{
  "n_layer": 8,
  "n_kv_head": 2,
  "vocab_size": 512,
  "activation": "quick_gelu",
  "norm": "rmsnorm",
  "norm_place": "pre",
  "qk_norm": false,
  "bias": "none",
  "init_std_up": 0.0312,
  "lr_mult_up": 1.07,
  "lr_head": 0.00441,
  "grad_clip": 0.5,
  "decay_shape": "sqrt",
  "batch_tokens": 16384,
  "dataset": "wikipedia_en"
}
Each number is 128 + 32 x the weight over its row's rms, rounded and kept within 0 to 255. Layers, rows and columns count from 0. Numbers have three digits each. The size before them is the row's rms in percent of the matrix's.

# layer 4 attention output, 256x256, rms 0.138, rows 0-50, columns 128-255
102:101132135143132170094098121146110115152137152118064112131117143166135145133097165127135090174126091137141149113158146206129164179143133166125139066171130181110162125074094117134112128124103123174144115154128115155126205146138092149146144140174151157128158106140151127126103132131161135087193137138112125167132133131196113140119116082143117131125130113163087117154129158124109071153124
094:116135126131120110131134098108145112139091093122135142079111158133151134173107111136136146131090155112111118139127085169151132113153117110144134119105159141166162150106157102135146108130131109082168148147176131114125108116167128157106124193149202134119143128116123143110204106082097145095109104116112089135134158098097087139133132113128134123119109076098149111112132145180158140106090
109:141168105130181153109108167115143106139161120152147146122085170150099085117109089098127117141135121194138107114136113110094140159137102201105105131134103130114129149140119148136158097149150102092132147139077109125108141111162097115084107132163072130101077093126118165121106109153142123086091116135126065123156120111141096158128184126112073152120115126160144122124113173102130097198127
093:152122083119092118072069151114154135110132141157115175160079139111141160151126131087126118119150116169114127118117099103108116136161126095067127074141160125156112163124122113115079108142149097106107109166135133120142080116132129168104100131128148185089132119107097132170130193145132133117109130172068160135110133098158177146127122128151152145137138118113151109148099134136138137127102
094:190122075123153111153153108169129139141149119112074146157157086139147153184138094124127124094036148180168156136121130154090085107103116165161123110136152145093097115148120119154096074148117135143147131122099069117094073136139157130156134156126140103124151100138123117101119099156125156042108094087114084084138132094139113176142163162149122079126140160138133143117050122100111148191179
110:176138095143090124121133149141080119119152120127164093127128132133138141117138124104098186098135114105123128113155177128117121094109127108106110110164141122105131139091104111133148101115093116139163130131069119113143122090110121146106168162103153066129150144134158152094132127119126105107141144153137118154123127148117101081150109105066086161134146118123101139108172091141107131136092
104:159134172124099181141139101114134132115109120152109095142152120086154159097107133111168114101092139145132155114125158086116143107112139107158135123158122159147123077169150071099123073137167178126091156131111169119131133102105124138136163112109146133103167158084116109140171123146150098146080114091163126177184081103164087172125163080146165163161122106135144134144106081124132119112123
088:100124130130163123126143093087137082158100122144149139140164088127122156089148092107154131115111153128084193087158142126145119127135085072122133122142114074060088114140053133113144093057151184195121150142139092148162119136128098133135133068109131122142107122183138135116144144114176127127116154101171101126099116101133049144100167076086164109170121132120140125137120153171112083127155
096:117086156091142040098112099131149121119117077101138179158128101140117151182174136080178113106145099090122100140137106104164113151147086152111147148143164138135107142132125086192134127086097132082098117130121199144115143166099149116149094134153122137155134096100137135139139130159080166131128139123154123117133177129134093104149141108107166152140159105158136138132137186127083119146115
099:102070154120137110167167111099101133128188132164129142108147152127166096146106155104084137102124103163127133164129180108117112091107070183157101129087145088086150178097090142155155160067140123110089105136099179126205110193141114145118134128115107086107143128084150123148135103127110127140124157110083185128106131124115117146153132118148111110123132147163096153114069126114110120099105
101:134149114094129088104132107169156146197119157163150108116119069070079157097123165117092107096147161162172124143155150133156097167171099127118204109127098094156112097164096123159152113130150087167141155137179088078129143128123157132109171108149164083135148111115095167137130136143127089133133105132164111172143118070098141117110193122169107118116106133146092136120097124177106149142137
094:084101145162121125139134134071117124124162161109159098171126133086122165068129095147135108112099159135121142158070146119117134137170101123091103126162152154118117089140139124179165133073164141097081102094189128152159123112120107107166094130114161123171097097135129099172118137125136172143111134094108106131100146121090099097114108139123100165145104103123123147118107135162163157070130
083:190132132175131195117095106114141109128088157112122127114138098102109091160127128114120129155123061149179119140177108085158070135140080137148142142116151094126107108185161138192094138118094173107120150077203124116108034131109119099095094159143128140153118106207159085099171071148014093204106159095143090124106168107116139137113112104132138146193142091084103142067092108134149180140166
097:062112132147172117121153075108151142132090168122109164101141133155129160085109123153159118145112121084135108149098127106130098100092164092077158170089112094119137174105103112115154084109106090155147125139093115112131113150147132187174123105153149132071106144076119112073124113144148097138148160129125125082131128097120131149180171127129116175128150135161113140110098138132136137125138
094:123092107082110156112104113127122093097076149077114154122121127064121108118137106112136140100144140127174126116135162154141152100112093107135066112126089135123149119153118126140167171176134142128168066110137077131155090150137085130046101115119109119139112117134132127075155114141117138110092118110062122148127114153125153128077107135170115160123124150160110185074063132177129147125138
087:127086115089032087105196140132114146101123195109144140065165114139143133131115139164090130138150139099100100172126122181109121153124148106183145129145127124140144180137159107109136100119145080159129137136109096090124113135159138131148116103085143092114153168117166127161099132114145147133127120103183118090130112109149075206124100177196158111149113130128146134101118133081113110133144
101:148083128145099109093145157152089103124107114145125141162181090135093106077189098168104129099106113089084091117128141111134184084121098118132130078149127110146162167100117120148124125116132115097084125122154101185130087139117143167119179131147109096130127099162101179130075131150164158125073148145124129130162141145122081139146067168133057125153157117143155119149106108084132169113165
096:158153104131138132162131120102154138174144149143100145085105150065094128144111170123135118171111126113136111111100178154076153130094102149103121142131149101069118143139125124145167117135160139111081138121138124168103160121140121100075171138176090141129089126071115126141122132121144114099127116166107139122151167101112110137123131165122136091126107113185155135142169170179100137133172
096:103118172134152131077065118185124127142091122140135126191133163088150149121149172148142125144110133059142140126088149127117107184124106158131141140129133156117096164169168158142076109143127133154150155127123097117118129122129154112140120127186138135117091112118133119078072156109090128131151131113096141119122163104173090108114174107093161156174095120161110140153126116134109122082068
097:155144123153115116110152176150140112118093108119140108085121135112132157198113100110176109106132145162118144130131161099161150172112141182103066187158112115117135132102154113125100057160129138108120122126115130094168166172101127120156156104070139105122122090083164124123131092145129152120111173132128111133125155128109135109121096139117132167095116122114159068152121104137131114135112
103:112137162124085058138078119179141104125096182178139157105089142119150130121139132150166118108115159091124158139193118127074110148131161097167127071123120143144158128161109126156117166153130104142153159122087159168098086151113090133166131107139148126130130166160129130153132144138095145157088122108111194078126116139102152105163105119125104133147166161143142121120086078117152096166130
112:088079136135168121151139108106130095129160112124127142177080134109143112143125144078160104148148152135139128112113109092113122131133116094163135129118158130121120119145143126126096156098122089161167156122110110150138113078157111113129130132092135134125086093097161164107119128163140129141174105076153118139152076129114122124176150135121129162094118147149130090086139089138124093161117
101:155170180206089146171133156167138106120088146092145144187150126136118117100126092093127108138133161110120077136135138115114140112147096097137103155136130163132170137145121163188115153118147148096071091142107155146137133104124112115138105094165156187149127104132198103146123124184101139137115130117137148089182125165115134126109126122084188121095120116118132123157113149094117113093133
088:156110124141100143110096166120084087131089051157180154127143110142096103191138109136153174179130126169127114119175099084089136111125149148108099118129121137118154088085137132132158126133121129162168130065085158118126181106075150110133128118145075129172162174114113112100097163127142106146085112119114131181100140152110108123132076175132178138161090115137148226148035184074120136076158
114:163156090148134147107122148130113136093128158115110148144142159153102077172167121080156129117131110092071105099185137100102100106153107132115108128143145135087125170122112141149120121142149142157106173137122110123144156137122133126115130142183146113094118139151159121118104132126134130121086119118126142164116130098085156117115135097112140127120139102150147151101100164088131107129142
097:106086127141181141095118081098113134121144088143132122092158139130116128096136148131114130156099051093143125155081192159140103099110147108125112071145100146137144082160090136121133137170120131174159142142159131133125160116080122118136077143162074178173142141125151099139160108141111170110129129129129096144214098151102127160092077145120175097126127064104118159077125104105125108092102
090:163098129113139202097122106132121099141079105103117122116091113152164141154085124132136160084127138138127169118114099177122120144118141108134094134130141150104089124085149129084158181137084092142095182132103126114166128165062135133183122128152113180149137149085108091129142156109161148125108139112121091121124137126114097076108054158121178165106095130126134101138143148131158184133128
089:136142093105114109093120119175075102119132160125160136119194100097153103095144151126149116127161152091131094179098115128151122120137081156161140156138099134077118117096138130112110119082160121128148098128121123093141169125148126152121090188140136099137152113141110178170158091162157094134100104135123133076116128095112095123094162151099120117168166134162193149118128146155117170134130
104:113154104105137111120163140145125104134121146071173093102100172110079171122095193162101155109129104088148152121135127088144125117169153127165092141106124107110132145110135127136128136106148128137105135107119108118110102115091170132146124089145119092146069114054153096116123138097159138120152156133133107101156110144163100120134120132108097160151133149087105131174148175163134116134127
106:159084123170151099130103103111104157111116187168133121160153178115162149100152114063114115112115092094116139120096131172141130117137189148115116153107154141116087116094121119094117115142128129165161135130076155141103130132133166093124128090121148135100144139121125137141105088128108120166149101137152177111091123118145133117108097116138105141092163144111140142132125112119140117109133
099:103113159121163133120148154104171139144122107122130069117102123135127141115129171177131154163158122128155112152140095133154134082130164139113118151160091128135123148093142117164131160114138121123133100136131155116153139108084126123151166096147099104168089121177096139145124175141096132100072082104156140178171100173071094131117133127119062189135112126129135148136093118177099141164131
101:144112116165183152121106111101124164136119136153111093106125158109145122135147150120154133172106135149100094121132134139157134139141129141102127125127185113126130104152127168099159119112113081177143137139098079158129151128178100134103115119127141095135114175144104103091127145125170120141156158146095084115112162100104104121115132108094113111188093126131154099128129107080157088122125
100:152144130111130189150134106147073126115169138094069133125067133097143143138067096122155117089069082123135110124132090144177140126170097088133098140152118108123100127166103125097104111142119131156185138152110151176102095101137146090164143140144117141130168096114170169145147091118098116164130140127111152111151203128096100147094141114114099172153105137144094072128099111118101155146147
097:178116086135113133111118136148161165163140075186105123120096168158188137162204146109107147168153126082130123134071120090133122171112101142146149155128128151156146159170112090143150132113105146082149093172138148134107157099149146152101081134104142082118132177183153094108120119153120149095123151144179108121112119155107109119148129126152135152133183121135141078091106076145100126134137
088:096102156154106093166129119142126153127107135144139098160047157144097160133130107148150142105107133115172137120112143133088137099080091155164105145115144133126109090122145145134131117053170154111144155082148133128095136065110092150142125136146116134143113132130097129080107129137110156121126156120166138108161169119122165080079138052144150143090096096125172165134101128162112103138130
099:159144213139109112169139133189116136174091125182134118139126193133139086144093145139132110147123101162105150126138146127124115140144170104128167117144138116113165153113118131140150105112108117072134155114139163117120108098073146110126096108143101131091146112170137098087116106129133106158122099160134141052156115124142137143154137151143133077113126104093126142102118122151107168100122
101:105112141166138124186138141142179088142100124136132123116111117113117082110134153142136144115057132089073099089143141102114148099092113156165135111163125096146129115141158135144139140119133133181094133110119154081101132157120139138135102172135125109113153128132125124149124114121107153145168134141080110133139125085137125124133106161156135118164144110187171080169118094112131142156120
094:130126148135131187097112184147095101124183186148164127141148147102110102150090143075125178217139137130080128117192184091095121103141096142148124127153180116173105180135092139156107113081121106125142164132134094108144140162137179134143110163100148105051126120152130093141100119138139171098105097141152114141149142150097081108154115131153102113133115145118140155162171109106092132163130
099:192123088130150110135185112135168147140145112132139116108149120130130147115066180097184106135099163146154091136100135128195109137119121119155135120088090114114137085101171130120130145159145184173120147139164183136136111109109120124125125122137108112164162142093167166136132089116143124116115097078123131139123117093126144064145137144117143110109161119091172108128145141108092120127116
101:111167124117128139139098140153098120149151129115145091144117093085126097187128151160137165165140160093174131099100141126114139122086125096123147116155125174133119102105176118144142101093090155165116132159095135160091128096153149110145145112130135156094104097124121110111137082140102094140168076173116119179120096097131128134146154053161113141146148116134124103201102129096112148094114
109:106111122156176087127138127142125126111128132133074131104121127083137125114148148139147142151104124136137058127125119104122109121182158125106108146170132127103136156115143136141125184146144109135098165146144144078163120122122129160120164133183108100112124135200159133110150155164187144126151131128170141125123146113123161108093102118128178104115141136098159095120115101099172122113126
102:128158108136114104151112116168092151127125088101136149159108108173083129100160166153136132144148156136080113167135133116130173195135144189142154141104124137130123156137099181087178118104107166157141098184156126159099135172141170107126107109133126141123122153137139139107209149123119146099148123146130122103175113113145104110112188101151095092104141106135126127133138119113143144197142
098:183113126124191124150149165131154104081138118097142130154132146096132146127161133210167117103110136147118112104101128117121158108108166128088165099177134110134108129118092131136146154124129158120143090161105136111139165103152142097100131141130141119134138149093126142131155146126116096089143084136126082082080158152080140098138146153108105125105130129141114109125109130128147117109111
111:108185145130113133155084147118136109122137165156112137081107124141119129141137117177096139124161100142219117125132114143113121125108098165131127143130115108158071124099165145156096125096089083070162157113113150143127110126078070127093144151132119080124143139148123142114151143133118162163135095098112094127147097148172117126123090078097132138082093152113081138160131143170173119133133
104:110132101124116137110103152162136145172158137129145153145105081168118123118171155113114093167154072117105144134098118166089124134093153117109120129112173143100137140158160152148150157082176167116093110087110084158133126144177108136131112122115118124081142099092134143125109123146131136192141146143129152133126148125160110084072150088113152127089182145087149079134129096170113156145138
103:087133126146155175187140037153125150110139153098145128138167090167131154080124168121122160132144132085149133123137125120125097120153145146064128121107152144144150108121132132131141088145175187133092228109132138131140124101139100162123102114120132142084078084102143131129181079095124165167144147131110097129131130132113135135139138115166143150143118172098106104146161140170072138130171
100:111092121137139131125153080140135112150121129125154140100148096130116142116115092167135100133119140167124142179125141128161112165128159130205105111152142117128118128137166094097129125155128151127132078067127140211114167118040076171121099140139152167121137094090088166144133153117156143109148135104157142106099109125081075133101152125143139126075111129146143130139196144131141136152109
102:085137163118116097144153136130133135093172148167102128146185131132117120105099127177119094143114127120113152121119126110099120154083151131162159148150110148149127112162104109133129116132093139136131131129158122151066101144107093124125126107159083106201141194100159132132080185090116116119164165084062131145169131107176143125136156111146115143173147129148135144062098154095180134147103
097:172087095141114132122105141168105162116076138124147156101135139152144144104124146072134138099090164105152133148179140152110114157134107167054118103134152120152096147139116115125148124159152101171147113117152119108088153117146125107118161095164137133145111136108130123080111076162169083157096152091103149121103090125127125173135124100077135058139090140099181119132125061109127143157121
097:144058130130092115132121141186109164095146108125116111107156126190076137149088115152170099143117169097181102166100158140106144122146121083169085089144142116113089126166124090147135124106140089113143166081113174122191155144142167131104172147119146111109072131148151149176120127078119138111141106129107153144147077110131148170155177172103119164116109115117147094125153170123130121090130
117:158153128147097135100118122127134120126103102125118133106104115115109155112129147125148108136095140120126122114156130131140144123098091128148069090157158144117152108119161135129098129103110113148167161133116122118140137077132162133168146112103128152139125151088132121122112119128133095125090174118133121145139145176166156148138128139150167124105170158135123118156135104154158140165152